Part of a small language model's weights: no biases in attention or MLP.
Each number is 500 + 50 x the weight over the matrix's rms, rounded and kept within 0 to 999. Layers, rows and columns count from 0. Numbers have three digits each.

# layer 5 attention key, 160x160, rms 0.0838, rows 21-31, columns 0-159
567382513541551534490480543461519570538458495486525519519503486524477545517506464514432418554443516515402518469537438532478487502514530522489474591565458440489486590528513502463457509436519491535585484447548503547471497485455475528483549534560487572483484579490491443471503494554455487585543576546529530504487552500590462549441513456616489511451562526448506503497519469463496491577423461511465493605509512496475522436472518456497504514429477496487514433517496502463419533406466448
486419484521483412493502521460500448509497427490436403489523505575452491503502554470509529434467483475429490459553560505568564473457578506574456590491461421506548479534548500559447492481595498494565553370514490475541558491399475572459473542589537464479500440523521529424522561464549566460414502545488525433547497437479431408501459558630495573499606538479515513447503528512508415378417494494474515480611481543505487476514526480564528490424445521513485518586480497385437494547480499
432529397460517567534563406442462383519555405489457541498465401578577449455446520473356587486529457409536504504411532507470516524459587532602529493486519564425604534510600519473527464610444504509501508612479497452544473513454409495513486440520416314454547482466583592525537476332591553466523521516546480422498515595564439497521461456449564450600524468501523516480444494514500530595576612540551549452524509565568487578460480500509487490485538544464505507512439538479528405422464430
551512581531496576456528444431523443560563523357482357547476455452477461459481515500459546511551383470658502452476469404425555497555420521556573408514437542471656492511505471328432469586443504557463431604520498489475476500364490446521505434552550335557490443538556507523495439403546578530589468529568462512527522495522451543496465505502529444526507334431539428523365445548563591581575549537628553448466489554544488548517410552498475500520598493378575428483484520489459397484489465
479499427484535516471501485471493548469493558600500454482467498554466490537497461510464544416487448506439478576491507553454397454460554522508449573526537390495435577451522538509542462483538417593570572494558444557475419501376493473411530502521474571453459544519516466517590513491482504608480515551536459456467442508496530548462482449594452464458508494508546594371566474532444392517490511503504488534422543520547471501467498566535487535502476442404483544534461515433510563420523484
599523455542455525470476564390483545504436574457496507539536388422432558510429515494443567469524478514423418441440508525456507591494455441536518538486506563565546547616571407450477458451512445490474550499472470538554491495496519475443511514474546432618487538565521626516500566546624495509415472441536451518460505427460444463485498523435532505560456492434520550529428468517494441535500494524492512474519483481526495464509420587457505410475458424438498502459528517441463455540511516
517470529571451426522507470602554507580524477588427522515515488489479440559458535450513455494472569508500489443568519497523520535493483514470429470507480551499448597472397533528456443417554550353504452402541539539449504474468549515500498519493623578506472536561482405500525466560404510532451517449561589555522488528452566440486454518502521527462464560502493503481538416435454504461447400463442481518583457493481508501473564487437547552459512449486548495521475504552511559493527458
484563478454534477465539474516542497466482454517577417474448592543483481457494577486573591431475497479542537620510540492499406433519519509483557541492582404558465429464453523567575518530579426471496483524457399568491500500462534528491542473460417521470483521517518566578603577471477466418470500471471505456575491406450466526531518466480524504499473481559501584442594477506550496444545578451445518447403566529565530519473538574476513519499479503487473492622504440485545570518483598
586494497513572503395413586477505551461395620524546527449489478515469554550518483580377507508493457512426447456548470482390415483555556487527415446518467366472525452512531418508576454450507489542534480450646424598476525482456523478459512560584538543452482594426460533545491521531477518531545522445433423459524500450489567452428460458501555494395515530504444560459474446538485464492480569535464458505475494421524499466599459531520442518518496461467514581477565431384503548498559544
495508492498466425566513587507441582456458537460502610471561555455558539511503486515536480514487526428485529505494527499538427555516551472537486471462521561554397520523590473527498554496562436512474616452464515510520568569555533529414529532422454540512508530497458463465462515537449418519399489483463521460470518470550539483551520531473454506526483585552482501529499457403431469435440447465498492493554458463441473494569558470506463474529485498586426545469551482588543506566559540
454527540539436505552464497554481472468556459418475578470557516475536489473492556544483486557594582464576527440456548424518638544532373502510579478478495598472538442534473507501453514485460616460434461553436599510528552426651497543596473441456511427505519412467458494489445490514534464440510494443402534496496557532538496444522489542474519596530473494521475507604477561411503541491526496504546528490558508521478575537461476455484523440491493544618504466483587474577499443608475486
# layer 5 attention query, 160x160, rms 0.085, rows 22-31, columns 0-159
444386603583422467406366440530562479520444556495456521458550460502535553439539589352452527482449606440480500470545526469484500564523568488510423507466491463446518578534495444503441541447427481462463454461477397437437557509428481479494512545520452554516554462329478516517570491590389472456502536486492463491516450466470501502515470408474519473489548426414420501564470502495461500531388490573512491458521458508567570511418487468453511496396463402488459494560460565469512560583411550
503476525459477492463435491519454504538459497462403470492524472507500505475450564453422520488528462519468497451453548524448571517503489536555463495603387505471552491560575416514515570405505490491465438564512466567471478513479490511460482514441513497495505513520510586506397513545479450573477496422475497558440644493530464470468489408524558566545448505457550560553473508461601416428614561505551489468502469479624520456472501458458541617460501501427537542436502511453466424484514523
543615458604456495469480536531579533445424549473630533416413518512508464583468517486502565375527547514542486586502603567547464396536544592493530455538399506581467526440520532503433466476501501549444485414585558658513537548517380536512524470504490441513433540460461463423476512477522514555436552474615454506534540551514510570489412566513457558568518611497415454574561442507533457477516520431552653441599499555459485535424402494547490620411433565465551466550534507520453581551579487
501538486580497423538481436431539475498568483437557518465438560478572437524452502568517496477541580477543509544510502390501517577554597496502449463433498554425468509558452547508547513509485524464495523453545515462449557482478472455525514529443519511498483487526432411534552540500478481478467541436503525571527503563551522558480490552483514414468547574516452471552475474434474494505514411511477469500450407473474403470521436467451524509558481491503606531577503502548526543480519564
472502492483390503494410506520538363482518447500500571324452540529552555494496522551581449525477556534432524466489492503536585532525645521504482489499489513493498498509497515516542535572516565480498563492518533467530506531492431522491484472490489443464493453532506451464491536388491482522414441476482421415542449512504504514499447593564463546499594462532484469477486468514519454515475436446495553500517449464495477502559491379517496379443462497610536500486562527523570529422464480
508512466490507551486504504517517501449517520467486518532456546568491542428483457537509442586479429568525511484473493496522463452395543468449494519564562549509437422492450525496575448614527479470566484546464471455498521469514502590465492504523505449573517523375507477432517509433487485470583476512557425358506448520431519502488505504532554463415504505535530515463486473560529525592419476474524511483506572533492480501569519580490472480514576514542483526544477494458520508420542462
392503543564568504437485478503486529577522539526453391507441509447551493451493446586541483461469545453438518529550534420470465579476458499533435498470443469492494545483446394522441530438516434470520488558489446473498480542469531542548542634564534536515550438534456454572450469477363534541431404604465542590441513499560433359511449426394505481488424551455591525493414544547530432548544526528584471472411560474503473447556543504441536392586492479471509577490438502519526512462390398
542521460509565490425528527463496422490467425566566444476432528523448442567523437566505436493499472504579479593474397443395489402482502504437532462521499420509488500512497545443525533530476535492450478512523565581454425547474398445475467458522453492496475539486572545494523512353473541460512459523504468507523506492556520578417563522590492477478511533454496469513507509600536523500517518516489554495481516469451409463468389427580500539512584567452523505567578409462472459504545483
533449471403556481504499495471473461554554447583487513554538529564580515524551543540515460547552476484506493449493398498555497521542499489474502553522551505488542491484549565472564545552448565459529520521468532375549449495483606474467506409448559478525507479564468491518542467489459498460515490473500542521516477575489563518520595514537489581466497456534582501483451535514408551528541527535479465523495468509515515451525507498493529491518474487545471462415550526552573454528481486
513428528430545517451460489529513571502428568500483494490539394524473556478521544447416544543525416494442484487499508594500451418436397506525518547498486502564504442408522436519465449445399474525497457484522464521515500497564580513462529477504435467577546534505616561491441454466504506528504507541564508463479448445464509449521537440426576572527443501484545557546528539543495554484477598511565526476574528513521630535503564549497482507468468531431416485419492519490491507573503491
# layer 5 attention value, 160x160, rms 0.0856, rows 0-9, columns 0-159
461404550514503482467433489564481462505493514481661528427474546503479556522527531453458537543508481484496449479548457481549417412444499483410497552481500509453540502406461495454572450599394443536508507484489477449504495584510529463582498505512514450499500437454609480450520505614479505582559556486547426506515456482524612477497464512583534494463464444530467484470546509561499478543451525506554444569499444538544577528449513444495518554401513499449477503495395451517480514571476549
547483547540489510435459493558479482439442453521470476495561507461468538511462473490476543478544456485468469519591458504488514485527487479502513498508529473612563497520516494499487485483488510507573520478460464439484504619486520511525518518486448430485490520518543537500504501524481519510469444556466515525560467444434567474492459526493493542512543468435564479450471435528507483498486473516447466471488562505517536569445569545556520479503520421577515493509476516511520501573511405
481494539476580429543529495440485444468514496446462470491580393472496626537517441436444469514562569521532528513541516591528452557526519531477461466492473507420492510512470478482562436442442484497538490493423452445429562456537572546477465523545479493434467489469493598533511516501580512490533459521515487518469542485512451435432494514439556464538414500522519527609492559431461426437560509476480494527451514545537536543417508577524494501473582650561494502510472532457462537494540478
525554468559375460483501617620475476451529435453541553360574636581578508436478472530592460410575416556547519468505491598605506632594565571512483575563429439511504468439462529527548411513491449511381563493487579480543545586492507511526460463562532465551469475492476570425561512441470606585527483502469465567562546555483468525484483552532389596499478516574463434448596490527411434377518471464449528527499637601465441488506562546554434487466418484506480436553512544484476457507527631
484457606548446434386407537456448553496548546494434492470587528473556510486567454516502512478482515512522605478515431426444520512521442517531417458540429406503577564497445461447460476519530410464506476450533500502463465519387516533459591543457500467462495485502437394472587483477508633516452504466436532559477549466528498478447461517474473489500525440446529513498405450544464558529463584544470499428381475476508463482467459518520485452496485494555519489501521466498503466520509446
520555525531452562410576582469580531436530443491519478470457555574466427595454560428438553478533457559463521523570568492587511451459616588533474491529503518430496602454481527492372524519526482561554509474454492513554502474511529566615496449562541451473484503535514485469571454466455527603496503539574531446519498543443514531518477514538507519426558526551508432401512441500574449471415391443610482490494483480485453530582476478513448538502557474447494466522492492469517519463625422
524548520498513450459511474542557488507510470512471413464513517511450518505450444495502504505528601549429474498464530503519416567435603504440500494473485525482416502435548497489523477530518536507471548508464519521476533505510604507514485567497500511488503486448551521490472463554495441531496621472553469541485490448481485544565490500487632531504515533563498481506523541490540444402447450488497444555520492534530470480493485526527464531454555492519556503471539453456509535506600466
452546519467413511445465506551573413483439527509492591425484424511507564439553486436496595436515518507525523569526485529545487492512500469550516503453479557413502420473449479463424528533483404521422478485516495438527617493552498496568505475429475463456512546462615523489545562479556607500530518519519407525475456510514407486587584491486519565514490439436464459487515449542456475541556564466542497569550515482578525482523424479529458512459421602496494479497551426546525561464489567
589507565459476421445517426476542400515481527525531494561505368526418420431515465480490510528476446445502492627463514436420473464469456539574543550397504485399446402419428573434497513501537401561497493485555465485447558606466501475524566513465524492529470490459478512580545543454517578502465504587619513514573438427499525522560503499491529452478561423486546534482549474604520555526566523543495589441514491446563524434512526494580503535510474603498526494443455464483547553447486512
464492458460523496513541432471423562488496555474455581430441447508542558505536508532513466589496543428508465549458474493437473477479546496471491517538481538602486482485512477447512489442403628563404471490477545478396529481532528495523470496497536487512504518467558452461426407478513436375548460389455493490541486542440522550571611488460524462589529511484534515540446510476413526462453577479487617481460502548527531531482506554492496524582549523485532478485499444480554508489492437
# layer 5 attention output (transposed), 160x160, rms 0.0774, rows 0-9, columns 0-159
587431530590485553586503438504464502543480477423463544532542559492498482505456479464500474529464480459468445509462453543500545597485471452509475500486473460453561435606554478495492481447416481487489548504559506509603606441411521552483572518464438464613430509515401515534434543520561525611545559479488524533437481532558412496506494532404550583543492543455461414554489532445451462428545461546422577526502470453455480511423421570441469533490499539560514543516592542482452408494449548
426460491514628503478495464531463584521517395495510455480555542478541521492565445455474446452495554477585548473485510476488545454529580554534458547427465495474522440479532493512474486555501525512496498519418538532489481549515520512453487482498489447523531473543519497588508459527508513478463537570493525567455443494496498525512520489522476484451499499492578561544456512446566548463505499520504492499411412524508491503500524497492551485564475442486514486550515564504484371466495438
520447515514413441432481465514488461556537545529463560541423480462566451485547527560565558614499506508485463471568457431497502522506517495504413417464508515540463420555531510498605506493466522513516555490414511461404458451449487540518497534502575381558480476432496404503488530436512471476566501477463502528485393445622565481477463459394483500455420552526497663553431561502655445564495535546502511429408503430587451514456472535529516480601492453524521587495543434479515516470522436
505455486529569469544483401477545572573495480524517470530502457473529461483507546504485527497489530455529431455492484458478532499490511422555532449524436524510505537559541491523512570478499524428531468482436476402499511439579495472522495543509482483485539562456470547521563440479446544454471446475418498494444504481519483444567483414494493509564459482427580549554415483472496538507547527521485469524519476476482508463511454531553541470499535490514468538545480423560539483480497501
522484482536485578498534529502390511574547426538494544535638496469438499485436414460443486416536528479492490473560515523512612507466513520494417545530354409438545515492525411471532479441554552542438526454510480577559469533484424530512536493568435521579424420529407522456545544446576571405446484469433507543532587511543401490587502494534451528546472537508479533525420517388545441430569547559484526524505463491447501483511521475491508450663487494465506472488471514495457379456481496
483583455475435471454465517482520508401492481492577466450444533555518489495496482492529500525528520515434456483525492571546539507494493516482477491581522522455523559502428603488530541497519443500509501447508525495557458554542446458469441454503480541587447488528504488460495514483466448485470481564574482539544437571472480550545561532522410519481530521544418509437542433544409463359463482446425530577545502553448474541573472545710477527571452549487527499499455476501546532451492517
580480529519469515484573531488451532480471525471543582529471467537520468446540487495531466455476472546522491554551517503571429513538569516547541457509459531415504533514563563523533432423525454569485451462617542500527539542564519464531496564529532485464475526473535501451463503553512528517482524530490389423536524492432463488502536478403551477504540439541461479431467508483488438442475502547403545562524400511418441563551464572600416585479542509484551466500576519471477468504474546
516493500481498551483423528478516504474568507452532454548501474460410451460428499457447492497493538499527467557468450520485446564441551409481540504479502450427502486572555514502432550390499431458475500582497443539536470505533455513465511447449450440533569563578476544518465547455480507510458616470529570507467465513489462546509572437502510546466502517489586451542491603445474527536550494553512513494536428478512585457526476498457536498506510555513499502577433409488523494531359423
422454599498544452468500478443516555533539445469458503470499502546490538562453460477546496513502465496504616464485493492413474440478458549501421553503544516521557484520473485478566405439494542496523523502516509605485433472509541530453551533422595432432499499532496507441610533508519533460455454488456478486524536415535477502478562547466497460523550439534571547457472523579544574614581572587487554468482590442548456465435451434266502599568474445520524500437521502608517486494478514
497516485526546439428527460463431586528500579564499466463438405532509487500562484495532516596519469476552432570472427407422467538462492524459489471499534587627492557511515547540501481518359534489621521479516513398423541476456568414453501440530531508468519452492563453498492457509553444500545538476486520435555501492556561472516537499469519466473527489470582511508422565536482538566403470517563520393516471533490560435390457457438492544597613430554531482468545483550453654537577430